{
  "head_dim": 32,
  "vocab_size": 8192,
  "weight_decay": 0.041,
  "decay_shape": "linear"
}
Each number is 128 + 32 x the weight over its row's rms, rounded and kept within 0 to 255. Layers, rows and columns count from 0. The size above them is the row's rms in percent of the matrix's.

# layer 11 MLP down (transposed), 640x160, rms 0.131, rows 274-373, columns 128-159
size [108  98  97  99  97  99 100  97  97  93  84  87  95 105 107  86  94 111 108 105  90  95 101 109 100  93 102 105 105 100 106 106  81 102  85  99  99  89  99  94  87 110  93  96 110 138  95  92 105  95  87  89  91 103  95 107 108 107 105 109  92 109  87  98 107 116 102  96 110  98 100 107  95 103  95  93 108  93 104  88 100  82 106  89 101  85  89  78  93  88 105 106 110 114  99 124 116  85  96 104]
[[199 143 103 152 115 158  99 109 137 151 113 130  93  82 100 102 139  65  82 119 129  96 149 107 133 166 105  97 166 163 110  69]
 [119 147 114 130 107 128 190  76 101 182 141 120 152 127 184 141 136  85 118  95 105  94 113  67 148 173 131 142 146  51  93 111]
 [104  82 104 149 120 186 116 159 148 118 126 111  62 121 201 136 106  69 127 129 134 133 190 158 157 185 205 148 170  83 127 106]
 [172  82 156 147 154  79 147 197 155 111 113 134 133  56 141 106 136 171  90 130 166 142 135 117 121 192 181 166  69 130 120  72]
 [149 122 148 157  83 140 163 117 154 142 109 122  94  96  50 152 122 244 162 126 181 143 139 106 109 152  87  72 118 141 114 115]
 [158 122 122 134 148 157 105 160 152 159  73 155 120 134 110 141 174 139 147 135 162 147 108  98 170 143  71 166 178 129 131 111]
 [ 83 101  95 166 140 157  98  86 124 196 116 144 132 151 142  84  87 128 140  96  95 102  85 143 161  83 115 136 183 116 116 144]
 [165 128 143 114 179 144 108  95 112 150 114 126 144 140  72  86 121 111 112  87 144 171  88 178 155 146 141 109 132 125 155  98]
 [158 121  95 105 146 146 129 131 102  68 134 102  57 180 129 110 138 116 107 151 139 149  95 108  98 169 150  79 172 135 152 153]
 [131 177 125 115 121  29 103 152 134 118 104 120 125 113  92 161 132 161 126 134 131 110  77 189 113 148 195 121  89 127 152 112]
 [120  78 155 173 170 189 129 154 160 145 126 136 130 157 106  92 177 140 164 110  65 153 165 124 155 120 101 174 151 131 193 143]
 [174 120 130 106 172 144 132 141 131  70  78 128 119 100 152 117  90 170 134  87 135 151 132 144  70 179 180  25  91  55 129  68]
 [ 90 118 103 136 163  90 165 125 132 151  78 106 139 104 133 141  87 132 152 134 143 139 166 115  98 108 167 118 152 171  70 139]
 [101 154 138 175 176 120 126 185 128 137 141 109 149 113  67 126 167 117  94 102 156  90 128 175 197 115  88 124 166 170  75 133]
 [144  79 108 113 146 140 121 125 118 162  91 107 127 114 155 171 187  83 144 144  69  48 127 145 141 120 113 116 154 111 122 142]
 [112 183  95 161 117 139  90 182 130  92 166 105 137 144  78 124 170  74 109 153 185 113 157  87 161  89 151 119 169 203 118 140]
 [132  69 121 143 130 191  91 143  62  45 107 145 130 117  98  69 114 168 220 131 132 113 127 155 135 111 127 123 176  74 102 105]
 [131 131  48 157 194 142  93 106 102  80 135 118 154  83 142 136 158 105 176 154 107 122 108  97 110 133 130 158 161 173 138 135]
 [ 80 135 143 146 109 165 124 151 183 139 121 127 144 148 112 128  97 123  57 142 108 109 133 110 106 105 103 161 115 136 171  93]
 [126 104 166 119 152 107 165 102 123 133 214 104 119 119 151 102 157 152 173 163 159 112 151  87 198 109 109  88 182 151 125  67]
 [190 153  86 140  98 135 157 142 119  99 103 151 147  85 157 131 148  57 186 145 134 122  95 102 113 119 127 160 116 143 138  97]
 [186 100 150 184 183  78  93 179 189 166 105 130  97  76 135 133 155 113 146 144 114  89 164 143 145 140 110 112 172 138 161 119]
 [113 128 118 120  76 105 131 161 144 167  99 139 170  99 122 122 132 108 131 144 138 119 177 118 150 111 157  48 147 113  90 132]
 [161 119 146 133 113 191 137  82 120 144 141 144 126 138  72 149 128 188 131 125 129 127 153 103 117 154 145 116 178 129  92 130]
 [148 151 136 113 128 120 110 105 107 100 113 131 128 142 158  65 135 118 153  74 104 119  88 161 123 127 108  97 158 115 138 136]
 [144 116 151  85  94 135 129 117 174 142 119 137 121 192 106 105  89 168  93  79 149 191 136 104 171 101 102 123 100 159  95 119]
 [127 102 159 136 116 153 148 129 117  90 161 142 123 115 112 128 149  14 159 106 154 103 145 139 165  85 126  91 144 138 132  97]
 [114 121 119 121 141 159  73 158 138  96 105 133  76 119 121  93 150  77 103 132 189 137 123 111 118 138  59 113 105 124 124 108]
 [115 123 130 143 179 129 164 141 119 124 102 151 128 100 174 143 167 127 154  81 100 126  77 160 144 160 126 102 104  72 144 108]
 [ 61 115 103 130  76  40 154 105  84 119 104 151 115 111 115 137 139 114 168 170 125 192 152 124 127  94 110 173 153 135 202 144]
 [ 77 123 118  62 134 147 104 121 106 151 113 120 145 114 171 128 169  93 145 125 127 158 105 149 152 129 128 131 127 209 169  63]
 [151 107 156  97 132 132 192  99 121  82 108 126 173 134 133 156 107 139  86 140 109 108 172 160 115 181 115 123 147 111 167 146]
 [136  81  93  72 116 105  86 107 149 108 126 104 120 116 152 167 159  37 201 163 122 111 167 181 128 131 111 131 106 154 131 160]
 [125  86 116 145 154 155 109 155 153 135 120 159 124  89 128 196 104 126 107 103 107 136 154 112 107 127 175 180 138 166 143  84]
 [ 79  72 119 144 109 104  67 165 145  77 141 133 106 153  66 105 121 168 103  88 109 138 120 184 123 149 146 157 119 186  64 150]
 [132 147 114 180 104 124 109 128 108 137 125 150 122 123  90 127 130 108 125  17  99 103 150  77  80 124 169 106 186 114 145  67]
 [103 138  51 102 135 163 157 122 140 111  45 117 109  53 209  83 107 145  86 139 117  87 135 123 180 158 135 120 143 152 200 113]
 [121 122  37 155  67 126 119 166 172  79  75  62 162  67 179 108 162 137 162 164 117 103 111 128 127  51 102 180 177  98 146 126]
 [130  93 142 131  78 160 120  65 140 210  88 142 143 125 106 138 143 112 143  44 151 168 112 150 119 100 121 150  93 126 155  94]
 [125 144 199 144 117 160 144 116 163 130  83 132 122 129 133 165 218 106 107 126 143 129 113 149 164 124 156 148 112 158 203 149]
 [126 179 128 102 164 122  88 100  78  86 197 153 146 115 124 197 119 132 116 210 171 101 118  82 101 124 123 109 145 152 106  90]
 [159  29 137  92 133 155 150 147  75 112 210 152 174  88 124 160  88 186 155 113 172 150 143  90 122 110 150 154 123  97 135 109]
 [112  63  73 150 103 135 119  76 116 121  96 159 124 151  84  92 117 196 104 159 104 163 104 134 121 136 132  66  74 119 156 166]
 [171 136 158  60 140 106 163 174 157 146 177 115 117 148 118 157 145 145 182  98 134  84  93 130 124 134  96  96 159 121 149 130]
 [ 89  95  89 204  99 140 151 144  89 127 126  73 167 120 178 152  74 131 210 148 149 163 133 143 167 141  99 150 100 145 132  52]
 [148 130 169  88 118 132 147 143 105 119 111 129 128 128 137  96 116  74 139 176 138 134 138 100 142 132 167 189  97 104  95 138]
 [128 134 121 170  68 137 168 119 147 136 100 102 110 166 119 108 103 103 134 120 169  83 167 159 126 176 141  80 123 164 168 121]
 [134 129 134 139  90 148 166 107  87 151 110 147  78 123 154 110 206 105 135  74 130 147  87  50  71 144 174 169 128 132 120 190]
 [ 96 109 120 185 109 114 149  99  76 189 156 122 116 112 159 137 146 158 110 136 172 153 113  82  83  88 146 109 158 154 108 116]
 [103 170 133 151 161 132 138 141 143  84 152 172 123 113 137 147 159  80  91  90 146 132 133 174  20  97 142  62  92 104 125  85]
 [138 150 178  98 105 118 154  96 133 136 173 152  77  71 152 147 127 119 157 137 123 145  98 160 115  67  77 131 148 108 185 121]
 [ 91  89  75 107 120  96  20 145 123 123 141 116 118 108 152 133 116  76 139 162 126 130 117  93  97  97 133 141 102 134 132 149]
 [146  93  98 161 138 106 115 159 146 108 125 159 149  57 138 163 129 150 102 100 115 118 161 159 153 195 201 128 188 124  41 144]
 [168 115  99 156 146 120  99 131 180 184 125 202 114 123  80 129 134 130 126 134 113 144 146 170  91 103 151 154 142 137  89 165]
 [105  86  88 112 121 145 124 138 119 116 122 103 167 141 159 111  42 129 177 190 110 132 100 139  76 118 129 124 128 113 109 148]
 [146 108 123 127 132 195 167 106 146  98 101 107 121 153  96 120  88 124 114 108 135 145 122 108 164 114  91 120 129 106 142 166]
 [158 143 137 135 142 107 107 134 108 146  79  91 153  78 128 123 166 142 160 187 155  91 162 172 121 134 125 145  90 155  93 142]
 [ 97  76 136 131 123 109 140 115 105 140 144 146 105  73 146 120  86 146  75 128 141  90 139 114 143  99 167 134 187  96  98 148]
 [195 118  84 102 104 156 112 118 110 107 143 139 133  88 173 120 162 160  78 145 104 122 146 131 124 148 148 105 118 116 122 115]
 [167 114 100 154  90 155  64  88 148 148 141 117 122 116 139 129 129  86 169  61 168 129 130 111 112  64 136  54 114 122 147 105]
 [131 121 114 175 143 152 141 143  93 173  27 103 188 101  64 129 124 146 104 114 110 154  39 127  96 140 151 103 156 164 127  86]
 [171 108  62 116 104 123 122 255 144 142 104  85 110 120 141  87 175  93 125 163  83 129 114 159 172 126 154 140 155 160 129  72]
 [ 71 107 124 142 141 116 113  92 163 112  79 159 148 151 101 138 133 174 145 133 103 177  94  66 125 125 131 140 130 158  80  82]
 [133 110 112  71 119 125 124 146 147 104 173 141 114 132  75 170 119 131  92 103 109 102 152 159 103 125 129 160 138 171 127 181]
 [150 166 141 163  83 127 142 135 144 130 131 101  93  78 145 164  66  56 150 141 141  97 118  95 117 138 180 133 148  97 175 132]
 [114 168  96 166  84 169  57 135  96 123 107  74 123 136  92 246 146  52 131 135 136 172  81 121 113 150 138 132 129 142 134 113]
 [ 82 108 143 143 142 177 185 111 125 144 129 137 124 103 122 158 107 129 143 125  99 126 163 143 109  78 104  57 151 119 137 151]
 [148 149  90 138 138 104 112  59  82 140 149  89 126 143  70 119  86 156 187 186 155 128 142 131 134 170 101 121 130  47  78 178]
 [115 203 120 129 169  79 111 112 122 126 127 137 104 142 155 105 129  52 127 139 171 106 173 155 144 129 155 125 130 122 139 177]
 [132 107 106 162 130 147  93 162  84 114 144 157 188 163 184 142 138 130  99 141 131 171 130  99 118 108 160  87 146 139 138 123]
 [125 109 131 134  97  92 139 110 170 115 128 168 124 105 123  54 109  78  94 207 180 135 159 178 119 144 126 112 117 115 111 191]
 [109 123 134 153 100 129 174  78 111 154 118 156 100 123 114  94 110 109  91 122 170 168  78  90 106 146 106  79 141 124 129 101]
 [113  98 141 148 175 121 112 110 102  46 123 148 173 100 162 165 125 188 131  98 151 100 118 149 174 181 168 125 187 129 134 151]
 [143  93 170 112 118  70 101 153  42 125 124 140 148 151 150 126 118  95 123 157 171 140 135 137 117  94  32 104  80 117 152 133]
 [144 103 122  99 121 130 155 144 107 139  16 119 106  83 145  98 118 165 126  48 166 129 110 158 181 134 160 165 161 164 161 121]
 [142 165 118 150 168 113 140 115  84 139 150 122 108 111 173 145 152 126 157 162 140 129 116 167 128 182 169  68 155 104 162 142]
 [159  90  85 134 120 128 109 100 163 166  75 135  52  96  74 120 134 158 132 148  78 147 165 159 116 184 151 115 157  98 150 112]
 [137  74 163  89 118 137  93 146 102 167 145 147 111 142  64 146 163 184 174 156 148 122 138 189 159 104 127 137 143 138 117 120]
 [126 102 167 110 138 147 151  75 151  99 155 124 154  97  88 120 141 176 173 121 130 128 151 113 173 162 132 189 140 143 105 102]
 [118 118 189 130 127 134 151 193 121 139 170 133 162 146 140 150 154 112  94  76 110  99  98 124  83 141 108 102 111 147 128 109]
 [124  77  75  71 111 162  99  73 173 141 109 145 113 149 137 151 163 209 126 147 140 114 132 156 119 114 167 141 129 127 154 128]
 [152 124 121 132 101 148 161 119 192 155 101 105  97 125 161 158 157 157 146 119 110  89 136  85 123 131 119  85  88 133 124 120]
 [102 109 153 125 112 132 112 124 153 125 121 133 141 138 147 137 107 109  64 149 107 157 206  74 112 134 114 151 173 155 133 152]
 [125 139  86 181 138 134 117 122 158 126 182 125 115 185  68 105 151 115 150  81  88 100 152 123 144 124  92 161  99 117 121 122]
 [110 124 166 154 130 123 115 124 105 106 120  70 124 156 121 155  88 112  81 181 105 132 135 125 147 178 165  94 128 126  88 156]
 [101 111 110 131 131 122 159 154 127 104 132 168 116 161 163 136 140 145 118 137 134 122 162 159 105 130 147 106 186 153 141 127]
 [176 121 117 149  75 114 184 130  90 179 120 118 134  84 118 136 133 154 111 116 112 126 109 139 117 166 122  92 109 165 135 125]
 [132 159 127 115 142 110 174 156 116 120 160 139 133 146 113 104 102 145  77 101 168 207 132 186 172 122  81 115 150 102 128  91]
 [ 77 105 112 124 129 134 120 150 145 143  99 126  96 120  52  71 150 115 154  70 152 123 135 136 173 120 134  99 130 114 112 134]
 [ 69 128 129  91 174 156 123 112 118 123 113 108 164  73  88 110 150 176 139  65 160 122 157 130 171 152 142 173 115  99 127 131]
 [133 178 125 125 156 176 106  79 122 185 106  94 125 111 141 103 107  55 216 132 118 104 163 161 157  52 151 148 142  56 146 144]
 [136 151 144 143 180 138  99 146 172  85  82 139 172 145 113  97 175 113 136 144 200 141 137 133  98 133 111 129 129 188 117 191]
 [140 132 144 202 199 133 166 173 100 120  92 141  80 135 102 145 125 104 177 118 150  98 110 142  63 143 104 106 183 187 136  67]
 [ 97 132 112 138  45 142 126  72 192 155 123 127 145  81 132 118 125 164 128  80 128 130  97 133 155  78 155 151 159  99 146  79]
 [ 86 131 158 142 124 107 170 145 126 134 102  93 122  75 130 141 164 108 121 168 117  87 136 154  92  93 139 163  91 116 113 172]
 [103 105 147 141 110 130 151  94 182 166 132 137 121 122 156 193 108 115  96  99 112 100 151  74 122 122 146 169 128 147 182 134]
 [155 124 197 121 150 112 112 113 147 179  91 114  84 131 151 141  70 130 106 153  93 118 170 152 122  62 135  46 114  79 136 138]
 [155 107  93 127 165 137 124  87  87  88 125 110  98  91  79 144 121 155  95 139 165  94 117 160 153 101 116  77 181 108 194  76]
 [ 82 123 134  61 127 153 150  93  94 152  84 129 160 152 100 149 119 133 157  99 162  89 197 146 116 114 172 107 110 119 158 109]
 [198 132 123 153 110 126 135 116 129  63 151 140  97 182 228 169 125 121 121 120 150 121 134 125  92 150  62 120 144 134 145  66]]
# layer 11 MLP up, 640x160, rms 0.128, rows 275-374, columns 128-159
size [101  94 100 101 104 102 100  93  96  96  94  96 101 104  91  93 109 108 106  90  97 103 107  95  95  98 101 104 102  96 107  88 103 108  98  98  94  97  95  91 109  98  92 107 112  98  98 108  94  90  97  95 102  95 112 102 103 106 101  95 106  90 102 103 103 107 100  92  91 105 108  95  99  99  98 109  96 107  92 100 100 106  96 106  89  92  84  97  93  96  98 106 124 104 115 111  95  97 101  98]
[[127 154 140  95 131 146 173 145 130  99 101  96 138  86  85 143 192  94 102 162  65 170 115 120  53  89  61 102 169 153 139 104]
 [ 91 129 176 114 136  48 147 106  53 130  68 118 189 170 126 138 143 152  87 177 119 121 112 124 104 118 109 120  93 167 114 148]
 [ 64 119 122 173  77 125 218 182 121 159 172 176 114 138 167  98 146 175 113  97 124 146 123 114 114 111  91 175 172 159 165 172]
 [ 99 172 143 183 189 116 206 151 104 109 170 194 120 112 152 179  79  85 102 145 124  91 118 162  94  73  89 100  95 114 137 101]
 [117 135 118 110 122  76 138 132 143 111 161 136 169 115 169  87 121 147 106 130 138 214 108 146 149 126 127 174 174 160 133 118]
 [187 137 138  83 125  90 131 133 100  94  93 168 147  71 108 160 196  89 124 144 100 140 163  51 140 121  56 169 109 136 138 126]
 [108 116 136 165 108  90 136  90 117 144 142 147 161 163  85 135 115 131 137 122 136 111 122  83 125 153 132  88  93 156  96 131]
 [164 115 151 117 135 140 132 130 144 183 140 190 179  66 106 193 108 124  91 131 174 119 121 123 106 105 132 186  72 135  78  78]
 [ 73 117 148 181  69 122 120 132 110 121  92 182  99 104 182  88 153 141 101 152 109 172 177  82 137 130 111 128 142 201 108 133]
 [141 151  89  76 102 125 142 170  97 115 131 142 128  93 160 177 100 111  78 168 202 175  86 128 131 142 117 116 149 146 124  50]
 [ 93 151 129 121 133 166 127  98 131 134 186 137 198 196 146 169 158 128 137 102 185 120 144  96 166 136 132 112 192 165 102 156]
 [103 140 156 176 123 145  69 155 176  87 134 150 128 114 132 137 108 137  69 144 107 149 132 148 117 107 145 189 129 142 114  82]
 [173 174 127  98 141 106 183 121 116  95  93 161 114 131 153  93 118 142 125  93 125  87  64 150 100 125 117 165 125 123 105 151]
 [129 115 127 110  98 171 123 148 148 132 120 128 142 113 113 124 102 106 111 145 167  82 100 128 168 100 197 128  87 174 109  79]
 [ 87 110 138 115  87  88 185 106 166 201  93 146 151 121 147 126 130 134 140 137 139 115  66 200  98 156  54  74  50  66 136 121]
 [104 114 121 109 122 135  80 126 203 137 136 143  76  82 186  96 158 170 125 110 121 168 140  59 134 154 105  95 109 122  87 131]
 [163 121 121  97  73 160 152 146 104  97 131 183 120 175 101 120 135 108 174 126 137 163 139 113 142 155 115  66 113 187 126 146]
 [116 151 147 130 110 134 124 114 121 154 103  95 164 111  86 115 146 135 110 113 131 134 163 176 104 105 125 127 146 116  96 111]
 [173 160 125 125 110  66 117 199  68 129  87 157 182 120 119 144 118 141  65 166 106 172 165 146 131 177 140 124 157 137 146 150]
 [ 71 133 137  75 148 111 125 115  88  98 175  95 120 182 123  67 104 133 109 130  95 159  89 147 145  91 173  97 135 128 107 136]
 [116 138 134 106 114  86 165 108 132  74 106 177  89 117 143 129 171 137  83  65 204 138  89  86 148 101  65 134 113 125 101 140]
 [158 158 167 128 203 135  70 154  97 114 130 118 145 159 115 121 101 122  66 131 149 112 106  53 128 123 163 133  97 135 173 163]
 [135 102 157 105 128 124  99 139 100  95 133 148  99  87 143 156 143 121  53  60 151 145 113 187 140 159 120 123 108 108  69 136]
 [173  97 153 178 161 126 165 187  93 158  95  99 120 101  58 118 145 120 161  87 151  85 172 130 158 149 129 126 150 164 121 123]
 [114 221 125 138 136 128 152 164 115 117 130 150  94 115 135 148 148  73 152 130 110 129 126 101 110  91 110 139  91  80  94 128]
 [122 123 106 110 155 130 116 100 109 143 104 223 116 141  88 167  95 151  49 137  90 174 133 134 129 164 157 192  92 116 180 147]
 [132 136 153  91  97 103 199 111  86 114 152 190 151 123 153 130 155 111  98 115  76 133 125  85 140  58 144 124 185 220 165 186]
 [129 120 181 164 167 128 171 116  99 176 105 132 178 114  88 111 109 137 141 229 125 109 136 106 110 111 181 123 164 130 131 120]
 [185 166 162 115 101 146 193 110 164 168 155 175 131 133 138  78 160 125  83 113 123 152 117 175 136 116 145 151 111 177  75  59]
 [130  75 164 139 141 149  91 146  71 131 143 200 118 103 186 139 170 127 134 112 137 113 172 159 133 167 161 144 145 182  91 105]
 [155 112 179 184 115 121 137 127  91 102  93 121 139 121 100 160  96 113 115 114 146 134 156 188  98 118  90  98 168 120  84 118]
 [111 137 132 223 144  92 181 105 111 166 137 106 127 151 120 104 119 168  64 120 167 149 117 160 119 133 131 155  94 152 142  84]
 [ 96 154 137  79 124  97 116 118  81 153 128  87 172 163 133 154 102 165 188  80 102 185  64  97 116  37  57 141 108  89 181  98]
 [ 85 111 147 183 150 119 158 129 185 154 147 142 168 100  94 200 129 164  98  97 122 155  93 134 132  81 114 148  67 168 101 102]
 [129 142 136 144 181  57 134  77 144 135 110 108 139 134 162 164 171 148 136 133  82 107 119 110 129 119 162  91 149 154  88 151]
 [146 113 127 142 120 143  83 117 146 160 126  97  95  16 145 106 132 170 116 103 189 100 118 127 126 111 131  76  74 118  99 103]
 [104 142 113 174 172 133 118 120 139 123 163 132 126  97 157  52 113 109 139 180 181 142  93 154 154 160  37 147 100 139 114  87]
 [156 173 123 141 102 138 117 126 155 169 169 138 123 156  96 103 131 180 118 192 130 112 142  92  72 129 138 121 142 113 115 154]
 [125 108  94 102 128  73 104 167 107 133 163 119  79 149 169 112  89  87 190 127 181 138 132 107 108 100 117  96 138 142  72 102]
 [164  87 135 100 119 129 178 134 133 177 129 118 109 109 145 109 123 140 162 106  81 204 143 160 160 147 187 147 138 100 118 181]
 [130 120 124 143 136 123 167 148 124 127 131 132 195 123 130 124 155 154 106 132 112 113  86 143 139 137  93 110 214 107 129 105]
 [119 146 171 130 179  79  95 124 118 130 132 126 119 119 176 158  90 107  96  85  72 112 145  92 102  90  95 107  94 124 142 117]
 [181 122 138 146 149 134 148 144 132  87 133 110  81 101 142  88 122  85  52 123  88 139 120  71 164 151 106 138 106 140  78 162]
 [108 128 162 153  66 139 196 165 172 150 151 139 129 136 159 112 178  97 108 113 110 150 136  88 122 128 128 158  73 107 121 127]
 [112 183 168 133 119 123 142 150  72 140 112  96 132 141  90 129 171  89 144 167 177 103  93 134 128 141 151 147 132 168  79 115]
 [107 141 138 130 164 133 169 155 168 110 133 120 116 110  99 198 124 116 159 136 101 168  96 104  66 102 134 126 114 138 100 145]
 [150 130 133 179 141 104 163 159 129  91 100 131 112 109 144 156  88 162 154  98 136 147 147 143 134 170 125 114 135 129 103 187]
 [146  82 155 109 114 115 200 176  29 139 147 133 142  44  65 129 103  93 178 146 118 115 117 172 136 191 146 167 129 135  95 162]
 [129 133 168 103  95 118 131 117  92 134 117 119 140 119 147 140 150 155 161 179 158 129 105  38 234 117 135 184 165 125 116 188]
 [139 125 151 172 120 179 137 112 132 112  89 192 145 152  89 128 110 150 124 181 125 106 103 121 134 148 115 187  96 171 155 172]
 [112 157  97 158  32 118 233 125 139 130 133 176 177 142 118 174 150 129 111 157 149 143  73 109 172 172 131  74 145 122 126 116]
 [115 124 131  89 107 197 150  62  91 178 147 105 166 186 100  73  92 127 175 119 112 144 141  51 169 101 103 115  68 115 149  59]
 [100 152 141 127 130 176 115 148  99  90 176 116 107  44 108 143 114 150 105  95  87 127 131  78 159 154 149 106 136  80  76 114]
 [152 110 133 144 122 127  99 104 163  58 152 145 144  49 111 146  64  88 165 119  95  74  65 151 123 104 156 138 147 120 126 107]
 [130 114 148 146 125  88 138 126 128 144 127 149 135 119 148 150 126  98  98 139 160  69 153 113 106 124  95 132  70 139 159 188]
 [134 128  82 148  53  76 147 123 100 125 122 117 149  90 104 114 129 147  83 116 105 122 125 117 146 126 118 167 169  97 173 143]
 [ 80 150 148  88 116 138 106 116  99 144 142 156 105 143 117  89 154  51 153 146  68 162 124  70 128 141  98  95 101 153 160 178]
 [192 144 118  88 138 119  53 127  97  97 102 148 131 209 156 140 125 143  55 105 154 176 144 141 155 115 126 151 156 148 155 117]
 [149 185 157  98 141 124 148 183 101 105 123  86 124  77 116 102  90 116 141 167  82 129 106 126 158  72 160 119 136 111 131  98]
 [117 117 176 148 106  83 168  94 112 141 199 110 136 140 175  20 123 107 104 138 138  99 130 101 153 119  93 138 177 138 163 105]
 [171 142 177 101 116  98 171 190 144 125 149 129  77 146 128 136 110 104 107 125 138 154  93  67 131 139 184 203 159 142 181 143]
 [161  89 128 161  95 134  86 123  68 145 159 156 102  75 126 106  82 144 104 210 130 118 109 107 142 130 127 172 149 156 139 151]
 [160 164 121 156 117 149 169 147 141 155 104 130 172 101  89 161 129 167  98  91  65  81  80 163 128 134 140 116  68 121 142  75]
 [197  97 179 153 133  68 136  84  86 114 141 124 118 155 101 128 145 143 151 105 104 122 155 129 106 130 107  97  86 124 122 138]
 [128 119 147 149 165 126 128 100 155 181 110 210 215 116 145  79 104 110 148 185 134 148 173 143 149  96 124 134 142 172 113 113]
 [ 84 142 129 154 112 100 204 137 134 119 165  76  94 110 129 190 114 155 125 111 150 128 127 108 122 129  84 106 141 123 167 107]
 [109  99 122 142 149 110 118 112 152 153 109 142 165 127 134 184 118 124 143 144  34 164 158 155 120  78 112  89 129 205 118 130]
 [144 126 117 113  99 134 169 128 165 107 113 161 112 116 156 169 197 150 145 106 135 174 116  89 108  95 112 153  86 151 100  74]
 [ 64 136 166 110 105 123 148  82  95 142 122 139 134 151 128 158 149 157 109  97  93 169  58 138  92 130  65 116 102 126 105 110]
 [ 96 189 133 155 125 116 103 196  94 150  97  86 143 139  82 182 143 111 121 160  43 195 123 158 178  71 122 152 161 183  96  91]
 [148 121 116 127 144 118 113 159 184 128  84 126 146  79 139 170 115  87  69 173 176 140 127  94 174 105 110 118 138 142 123 165]
 [167 122 143 109 108 168 126 162  61 152 143 142  92 122  80 129 105 142 112 167 127 128 146 169 132 138 132 180  66 137 133  68]
 [124  96 152 135 104 162  82 140 179 177 133 139 130 172 163 171 125 158 101 161 116 134 129  97 142  57 111 120 127 158  85  75]
 [134 179 135 107 135 135 110 185 104 134 181 161 117 157 135 114 129 112  69 168 127 173 104  90  92  97 114  89  66  75 144 111]
 [ 90 177 165  98 122 135 174 128 160 122 133 124  86 126  88 183 145  94 129  64 183 114 133 100 163 132  91 198  81 195 129 109]
 [146 134 142 164 122 119 167 105 171 128 105 105  55  95 135 140 113 107  98 152 136 186 130 111 151  99 113 102 136 138 108 120]
 [134 189 136 141 131  92 156 134 111 138 103 120 149 103 130  95  58 100 134 115 104 139 123 107 117  83 140 128 109 118 108 124]
 [160 161 149 111 143 134 201 118 129  79 140 184 126 137 133 123 160 157 157 155 122 137 144 103 159  24 146 130 171 118 127 162]
 [ 73 134 139 168 131 173 105 137 123 136  94 139 143 165  64 109 107 125 111 136 150 215 172 124 151  50 124 115 142 142 133 106]
 [162 122 135 169 101 136 192 161 114 145  93 137 164 119 129 156 145 170 117 120 159 111 145 126 121  80 139  85 151 169 125 115]
 [110 165 128 130  84  95 130 132 139 154 188 153 152  89 123 169 109 189  99 171  79 137  52 158 131 103 111 119  85 144 113 175]
 [ 96 147 163 128  38 160 149 158  78 167 179 154 130 187 163 107 107 135 145 116 147 125  83 126 164  95 134 134  78 127 132 112]
 [176 148 108 109 111  86 149 121 142 164 135 119 127 102 169 125 134 136 151  79 166 118 114 101 161  90  75 167 120 147 145  87]
 [137 161 148 106 126 103 198 153 111 106 154  72 123 183 193  98 157 132 147 143  83 155 126  99  94 108 123 123 106 104  83 117]
 [191 130 132 182 114 122 150 130  90  94 125  98 118 163 145 165 150 145 126 133 130  88 114  65 217 140 110 117 123  95 118 126]
 [ 89  97 125 116 163 125 109 165 146 136 137 132 119  76 162  84 104 160 147 134  74 167 153 175 212 124 101 121  86 122 115 101]
 [147 123 100 129 134 203 113 115 123 206 101  90 203 131 182 123 198 157 172 109 114  95 133 116 108 127 131 162 111 145 166 169]
 [138 149 174 115 161 127 118 137 115 135 162 118 136 131 139 109 115 115 142 123 169  86  86 158 112 137 112 154 109 125  71 182]
 [166 151 112 129 136 124 125 171 120  93 127 142 146 155 147 152 141 111 111 142 143 113 111  67 103 129  96 121 128 159 159 114]
 [166  76 134 138 105 143 164  85  83 101 182 144 205 122 129 148 162 165  83  90 105 143 151 174 100 166 134 106  77 113 130 114]
 [174 149 146 107 126 100 148 114 106 111 188  87 104 148 165 178 119 152  97 140 125 124  99 101 167 115 154 113 133 128 156 132]
 [ 85 186 132 115 127 135 140  99 106 160 186 191  97  61  75 140 124 159 123 125  40  89 172 107 114  82 124  96 116 123 132 147]
 [ 91 118 109 184  70 111 152 130 120 172 173 156 155  71 134 155 120 174 125  67 106 130  89  79 213  44  69  97 104 163  91  75]
 [141 135  99 102 139 120  99 122 104 149 118  80  98  92 142 139 153 161  90 128 107 137 178  77 205 169 107  87  99  88 145 134]
 [123 122 176 116 145 116 131  78  97 211 151 119 135 169 129 120 124 169 126 112  90 121 133 180 150 130 105 198 178 144 130 185]
 [217 153 130 179 140  85 188 131  72 114 177 159 115 151 109 112 146 154 102 107 128  92  79 129 130 131  89 123 109 100 137 141]
 [136 165 129 131  97 126 103 129 105 126 110 135 184 142  94 135 110 100 176  94  61 167  72 143 120 191  83 104 144 118  98 179]
 [107  80  98  87  46 108 153 111 102 145 146  91 112 139 137 162 139 109 183 128 173 152  73 147 143 100 127 111  33 148  91 144]
 [131 137 141 119 107 102 109 123 132  95 120 114 187 130  88  96 124 146 175 104 154 157 138 135 159  49 132  72 106 137 146 122]
 [143 136 118 113  97 104 134 125 125 111 143 107 126  99 139 156  81 127 162 105 157 195 161 165 183 140 112 112 134 195 109  86]]